Part of a small language model's weights: 3 heads of 32.
Each number is 128 + 24 x the weight over its row's rms, rounded and kept within 0 to 255. Layers, rows and columns count from 0. Numbers have three digits each. The size before them is the row's rms in percent of the matrix's.

# layer 7 MLP gate, 256x96, rms 0.178, rows 207-255, columns 48-95
091:128125129171142149129091130147163146121127142119143099105128105153165129150104145132147207119101136122112110131111117131111116126164159098128093
107:143132119108150172145184099134130146126128112127123148113147125111110114167133145092124118147160151128120134160148154127190115092109121149150137
105:126132147103132124133148128107123158103154146160153080126115142115147122159103156185126133150103126167142129111097141154095089100131124141139104
085:125108153071108156135133104127091158104135115136139149125110130081158106099125124152160169106164123160090172126105117179143154108118082139106088
079:122093113107139127109154121132141141111104157072111138153090142135105142128143140126100127137145117148106118105130123164101172134114146117105087
112:126160136130117123160097117145140122143133120103080166123117119100123137126146122141152105102128127157105111121162085107169127096119164116131130
098:105113151097117133124121104119161103083106156125173124106087179104159124162133168105097149113103140099089176107159150152125154111137148134092094
104:142120097146118123106161147096151101121153130134127099098122157105156138098077140100134126130114085108117136187134154084137123140105089137155130
094:149093089156134124146101122136137120169110135146124139129143109122148140086123162109119158152116109127119115124167136111079175103094110149145142
095:149149117124162147123171131092092105134126155109156124183136122152109114153159153133099090134118122131085104139123149116163120126140146132138168
092:090116105149080136167130071088129129124095120111111135125118134146125143108105120167105131131096159124126083169106135147132104117133127119106116
095:107148128093142133116125114111109094154087123104140131129107135091134094175136114081145139147176141144130113093128146074062118128093152195114152
089:111089129112137128134107101135099114119108129063160135112119126126118145128144115062106128085114162117126163144117156169124172167123160103133134
098:125153118148173146100119099148108169114095136114124133139132137110103105133171124139131146192176132190118089121144152131100120101118157105122136
099:120133162085147149102114092131110086121086116099103112135112118137118158174116152132123110130101125128119169127122122096176074099079096147147094
108:136132136139136145113132127164139154125112161117128161162113117141094135114146130112130122127094135126087100147129129161163118093132146185147080
106:108091144074128126162088111132141133134156113107099162140195127130116136139101131135138122118147126121123130136169135120155112079088118109138125
090:116160167120159114093108143138172137129108137123080126134127152141087141126121136146130169110130121123134176090156113101127140123141108152152109
088:158124112132115161123129153086159135102118150172149156131132171121107139111116135136130147153093144136143129104159129155123155113111174116121117
104:155140129174076145128154146125136122131176146132142126127120156112096131141094151144150085143129130117114117099120134126137106147083111101085109
102:135111087160124136110102102163098148143129152156124114122146103136094074162092154139156118121123108112122105107111154120115165145113111150117094
090:156117120131126151134145131157125131126122103148132151097145122141149139100172077150099163117135090140075109095133141123139149135138127142066114
106:124125136144091151091178149125161099111136114116092142093180084122158181113155140116117160113111108084149109129133149137190154105084133148124146
103:115096103113134116095139143118106121152142099141119123095093114101126150129144157101141147108127159140146115106109151071150180166123137126119110
094:118153140125153128096143089109161158079143154115112140085104133149106135130142139071110124103108123154108112119137124123109135156075180133117118
107:113110113106153159119123116177151161149127097148149108080091117069143154108166149136094146079121099156107166121096127127119158097098108116110094
099:151125101086138111143159127105122095126148151134137100127143161139147108100131115104172121121098129133158173137119117113108132128149148117152189
128:098109145131110107135132104147152135162125144114105133125154079173131161129138108132147175133116142131139160132172137141135143114112141108079138
099:124128141100126132118142129128157139121160159142103149168146120125097078090128151121086153125140132132117139129124129145156156087122161111119126
103:147136162103144132178120119141080095094116127110115132176138128145124111143083132100138111109093182160094125155151092109113112076134169141117128
103:141144114124142158118112122151129140169143089104152107157151106126102109145150155124153140120172143107104130133121129120166133055103196124127142
103:137089121090128076130092141119085087146082164150136107137107114092121128136111117120107136130101089136138104133113104109145081096141165146134153
093:103139126142106158167123133143144121136115101091090184170120097117122091096100133101137144154120108166094119147189155162134142087121104131128077
091:118131140152119149151154140105174139089100137111110104131119169117161107083139113106108124127107114206143128094141129127147134117111108112073141
097:156129109128111118128151104137163100139077121159128102164132143126155145184186139171132142127121128151150106126181148108132124094114141148123124
094:097171137119081154133110113114109146122102111124116135141125160152148092201147136195104104102127132153127144083137130152150149128144121109102109
099:153162159107140142145146137127152142122101145115113136143107124131089089128160181162127148096089097125125144168127084116129142106150160098127143
083:137127120108129138153070087065140151115094181108133160123171140130109129144133127082151115118151134142136121188166111148121116126148154127102118
075:117129120146104165115155122115168112091103130141172113130141102116145163068119105109108114125127145085130157119096105169146088137123096114151125
103:116102133130127114169166095136091111183123115116117149136106180091143150102109129129072065132092135147133116086112119083119105123123147105109150
109:145104130093101127096105133109121122140133115159161140145123150070112111136104111119097157125113157153080137202153135116095134153113115127110099
095:150119126143124161133164155129088151139140152119110166164150133100102139101103123151165121118129123136112149170114136111158141096132161175104098
103:117151149121163144106115119110102149141145142092113132153131090143113153130104126141114136117071114087154128124100109133157099114129088170132131
097:149094131136143091117122147098099119122145152149119149147148143158138120157106127124101162123141105099093112084115155107172075160102096125159131
105:133133124169152140123124107137147180095123151122105073141168138154119139138124125124073151127105132149140143090139121123116155086134121132162113
101:124118153137138103123109115180107117127134142132174135155146122095142160155148112135087136118126110117129112104116074124118150105121214123132133
088:118146156110153152138138097142130119096114110106116155117088172094127100156130110081113121100094101114105145101115167111128147136120128138104153
094:098190158163132095092109094149130121155109138157160131142139187085116131153094084132144154126119141107145125127104101141121132085119135125146096
101:145150161111150149122119104126115146129159168109131137178136095140110106112122183121117089148117162102101101134125143180168135111161148132155141
# layer 7 MLP up, 256x96, rms 0.174, rows 207-255, columns 48-95
090:095154091166117132164135185159122108157107113098119110140114140141106147092092134129169111136118109147135155080132146152149143164104122125130147
102:109129120107160095114134115119133125132131111127137129102118129174109141129094110115125140149152122093127113116123144146110140189143126080142131
097:113144121111088163120120144159136110121102119105115142153137090125130131114151106129155124127094077080165107096139168109107142142133101139140124
081:121120165106095141124161132147129151137171142106105132115119133111142110077098120125162177140165151164100131127107144155170128092088095167110104
101:118100129139191098124100152151138104109138139140130121121101110122144085113137107157150118128122163087178135147065113090128108116122186103114155
100:106194176137119151172125149146171102123163071133110162119071135127128135153130150139092095122126183154147131130138145118122102120105145130126110
100:111133155136099118142132133120127102175096137110111107119109171127122122119149088112098173120134170176140174152137148173172110151128125126097136
097:130107101119117145135153131106152156113138178130147147114140149100163148132082129143143140153112113082122153190119144112155164106128102165110128
099:138137189152144121112071141106158124114158129170131070131113106116157114129073129146139126061165140179103134143163101138116103135105137118136102
102:107135125084148179127105099098099098137119142120085140132111140138139129154113126126139081148130152115132160166142109134176135159125139147142116
098:161114143088180103134153139168123129149094133157152085114144121113113117123173116105142140102152100137131188108138148089125139134131117101149139
101:144077140113164137153147106168144141160131135167127124128076146114105142137130128137101146113134097144160157137108114083168108130102138127135130
096:138119146125115160116165134122144103158098115124167113102150140119121114069109182120157127155119130172103153097152119104165115153123115155131149
105:084165143128105127127132177172136090116101112132127167133115147124137168126098111119132125107120130104135158119141141164118109129149114158155109
097:116143176079118076156149128097123129181116143118156105157106134119112133145147135145097102141130136141182164174142167164126148104123102109119084
099:145113103124135099117152104152104176186112166151144107161180176123106116101146102117120153140150099108087164129156168144155097133081113107128130
102:148107126099123106108107137110151086156145121122100191166156116171105133113118128100135119112115165110110097176156137104134142144144121097159139
091:135137093136142173151096131137111148164128133122130118145127109093152133102135152158106099150153130102135160148118127156123110141151176083151115
090:105160127132129136135116136133110119084160097101085129145099063161135131173135143101130125124118110112096114144100091109131104152130133157132178
094:153124131148093146130115199123135130135135092101140149122074110081112136121122136127108125104114105141112132125161126083131123138171123125124156
102:194124101119163109146132121152124113138168143153190117130099131129141122122109127110158166132127149118116132129072061130130142146155082072136158
090:143138119107095116106146127130141130123128133122120106135158118145084096142140141188151124144135172097128136160141118104068123089083182152129120
100:128146145133138174122170095153167152145151145140170148091140086154099067116064166139144123185151094138114144139118142122109143121149114143108115
113:123147116165089121161143093117153111128106176094107162125132107116105120122101135145122153127158141135158144151168163089152158120129153106119103
101:156134134113120082133164157095166144066108165130150132120080115162104141137151124117078138101116119131122167123129103118108126129141154094093110
095:063142088128150136137107108160146089123158129125107108120093161139109120101130110085135148096120082107112106116141152169115119143143133104126143
106:130142124126134112142110138091123148103087082118120113122105113125098084157126124125117139096106177167112163137156139087119129172132162153112110
099:078099122116180146140103132164131118120157135115105121167125112106112112179138137076144103123136115145119107143126126115153121161119099121182120
104:083115104132107150149130107122086133146157139110163107082155116130108105118103100133165127107133115096157134128128156102121140116159102116133129
101:158106122149098130152137157126094118162120099157148119155107116159115132150096080121150101146076150146125133141115129139113103173095130139132132
096:145115137125154110121158068125143130110076140107093117087112137080155129123092135123124130138099100172120171106126166142127077167146123144163127
110:133065093131114142154089161139080112084168140112105128126123143162122092144151102148093120108146108140143168106136133144125168170135160109131134
098:117161119143138134149138141073092093149115103142132138153143142142147111091145162136122137123122125154153172080195096128121134104175095100141117
089:134094111131127139144154118137188157137124089107128149131145123099127124162094152111149141103125103082131110114162133151114116140133149089121161
108:138117106146159122105128092113110083099067112118126121122114124132115124143112136141081130149129118146103142176138143108142084117174130157162092
096:150130115185170140139086078141099133131115152118150118132177150158139081125162147123114091151132102146143119094149129138124179134081157156160130
113:117135157122112098095080121107125138134115122128109106145136125129172138073076142101099135140145098123121086129117090118135168148164132140158102
090:109156137145170124101115096154140151121117123128156163123112153163134125153158133123167055140130148179174129136131167099129109113161140136164147
099:126150108097172077155109098125165118151129132125127112116105158124123099179160118118126141152108099146084102103111180132082137159139116129116166
096:131083103111155151103122152114096159113112142146103107114068148136108107151092099135107121133152193179176117100130142150145169146137125137152117
098:135133124131089132110158183154128154132120139124135124155195141130121195051126128101185129138106090153156135119127111151081092126109107132123137
102:121141138143139132131104166169135153140135146140115150134114112105103108173139092147150117173150136112114136147133137107163145104128119136147100
103:116111130128125113133122138120108130149107161125115161123051119097130109166121135124157082106114114120116114133085112152144135103133113141156141
093:126133175136121146174148145094116109116136109121145137136129119102161116120118113125076150128110119132114141147147128155161189115160128123163114
096:121153141123150127100109148124154118140145118151155132138126169100154127146131128182090087122117142123113108121133099117141093142146129091153191
103:147159161168089145146103181158068152086112089136138117120157137099139112105109161107113104153080141135110160119145130128120133126173131121136158
094:094138116100112120146099124139162126125109125127105145127089131154093155166107126094148125134058086094133127094163124127177131134108134081132133
101:131134069171137142153146120169174140157185119110140123125107096151110140079138163140141130131113106099100098158142103104120148107136118132163108
097:110097134129110099108161168127127098148169149107131107127099145119120179145115109081082145150139109170148130137111149111115125138110107131125142
# layer 7 MLP down (transposed), 256x96, rms 0.124, rows 207-255, columns 48-95
095:119110132147109117121083155115088158101149169130141150130145120132135106116138125138111180096125106183138146142145148146073149137097154145176109
107:129099130105101164161130135152152135103139109113104174156172128123130148119128112087105128175166121139165130103080170096116142154143166130142143
096:136167134122128107132150085097156128125144116135123145112113118105128125110140127108125108102117128079148104150151127119166139155109091119119148
083:128087127140105140121094153128182126150123140148123132147110119127109087112135185122161110148121148136134121153101145145112150090139156104129183
101:071133118157113156120100126127148117146161129146132141137219187101125132146099122112129167093136101163124127068150075135110071139156153137141127
104:147103137115163168110150156119124146153140113129162126079101115128099114131154158139139138147110080095155107149090188139136129133120121108143106
096:134132135126132144112089118101133162096150147155110140096104088121102132116160135130111093116134116124124122112108110148100173121139090142160147
101:158150119151145115140136139150115106127151131177143115108187172162108163121135141116156127110118136106128111119126145135115091165103136105155139
100:119138120108131145117195194165071105123133110136128113111167158130111096160113146125132146154144140125142125174143145102157114166156174110122122
102:115121138153140148117103119157120135110086180152076170146157143165154101119095120122158092126097119136114184108133114123181090119143159129109154
079:107136134175095123180130090079136116155117122081111146139067136145123148109112135130128130155091141132116097158131133174163169124123143121106131
093:130160087130121100112119136116086089092121144173135132115155143094120070124139133184155122168121129121124140092154138110179128098125140173115120
087:114146073169145105127110078083131123134101136127082192154156099163150117094126116139116142139155109096115158143140187100151156131127123135105112
099:135109128134108096106142117103127091141118102144098135132146106119104132202087132133120146112137113107148153100125115096127125119148123099113075
093:119132111174145129109131115138125109144126138118128120111160186057130144101093118135137179159129117134127121115086124118139111114135119158102111
112:106097145144112109106121134102092175128110139201130125148118114141125141072142125093152138130110103137106134153104145145182133138116136126153142
103:130092146112113142127124146119135133114144106104113076119163137110127171131128093182120156148174115120129101107156107163128045130128108099185121
084:127155163114126117118184183168116130097083127127124117129122177145113095167118080118105081102098106101112100153127127102142112122121101104120117
099:125149129117120151192164110124128163131144142066112108151104113120157147098148135120164133152119109124115096158102121154120087123158099137134137
099:105084146090159127103118103139138146116118145103134130091128165158151165166196136119163171131120152142123139159112140137135089113182156120157153
100:102131139078144101154147125127130147138185103126103151165103117154088143127090135141122126151147116133121142150133067142138147172158107111114157
087:142099139120112154151129132130075150143127088177125175095172108116166127120157072167128122157154136165097139151156166131105106174102113132108132
103:129169102149126149101157112111145144080116164147127160129179108114183127142109167122128116153124117100087066132151142135170116113113124106106078
109:143124158083170142120155134160167168129135127123147136090109145114084095139154128143089137115113114129094085099094111144113101145106149109133140
094:097097169141079075122121126137142100166141117111091129185140126110123115120121130115126144131165129103176109123118116136109135112152106109123121
103:181105151134142118115124157112099116121129100114141136120119114135136107179137164131135112135130128116167114130142124107112114174165116161121098
105:102131148133129150090112152087166145108145096131110151115120161137089118085136130125080119092160118120107141112099172150100122092098182144145140
111:110125110168089134176113157111145145088124112136134167158076164112093120097107147130110137127097135158124137125114142122100098132123119145173170
098:141110148081121114142125131158121150117128128140119121112156101115136133198143126152118136108152123148101130151130110122108169141150106135124149
093:107106117131112149126149138193124155134130104133151101109106174139116120114174144127124144097147102131125129190146130105122164148154087139160143
102:114094140100111123105134131168099097104107141114103157145129129111108131111100096170120126120120164206138141147202112176149111194091116128149169
099:136162161153138116143151133115139123159128109120137139119148110139144175168114128127188162142105172110143137127145123084106112124158092148110115
095:103128098169154166165137116177133143141147104115091144103120145136169179099082149106118104097137146142084085157183111136123140105100142115118133
093:119124116128120103131085111107127177144131138159108143147139169166103115111144094115159127106144095144108093119114152122138075101145137142148203
111:126154147126112119131143110198140136130128121146119132145148100114122133151123108084154155119149157121142122129125152137107168081169135112122102
094:123140168154132205143136104114107156134121138124106133141132178169095115141170143160103103133121090170103089121131140118147116134160138139133135
106:104148128107122098126155140168101093156150128114140149119190080119103124134165099122142141135125122132186120153149142145104165167140120096101146
090:155137111138152160160079122146137159128140124168120124097127149114093111075134118151157105156179148146100116143125122157129153085142102145127124
079:094159118138147109163181171106076156123120120153120146128087147120151119134117150119067123115132109154116172098138119115174097159112144145096097
095:117146128179151143115120087132130183085111114153129115098135109098124131102171180104147147105124092147131123095133146141132110098156132114133168
100:149113151180113137152158169180117134126127085159108133124154123159138141118126162149108159088149140150131141146158150108076159129111155117123172
103:140124143151148083096145156144174116146141131123165125114121126138114120136163145115156126120106080118118107145110140132160100125146135121122074
103:153122149112117150119185147131142144122108111184151092123117177124140148134139175096114114138118127142099124080104156151146134128119146088108092
089:129130129150144128105119138117166164137129136109129121090119091126119124126144103116173126103091116116148053144072130138116117180146144070124142
100:103107146111158098141129129111151113136184101135140061133151119149119148126140139118118119137166114137131136177169152104150176112156137117114120
102:148123118128091125121133151096119160115131144104063118126092123171134124206113136124147104114162103141111141180101147100115119113170129135121147
092:154097113114114101099094129121138107138130102147086118144143108162122150096156156154125168117170161096121122141155162129095129121129143115134145
096:094174103133168135153138107150107129073142095143147141133084107127145154110133119123160158108134136116112132151127135106145091107093106160168089
103:146126094142088132088108144110080144133156114119114141085114143110128143148122078159151170129130128163157127133164148125117158163117082119184088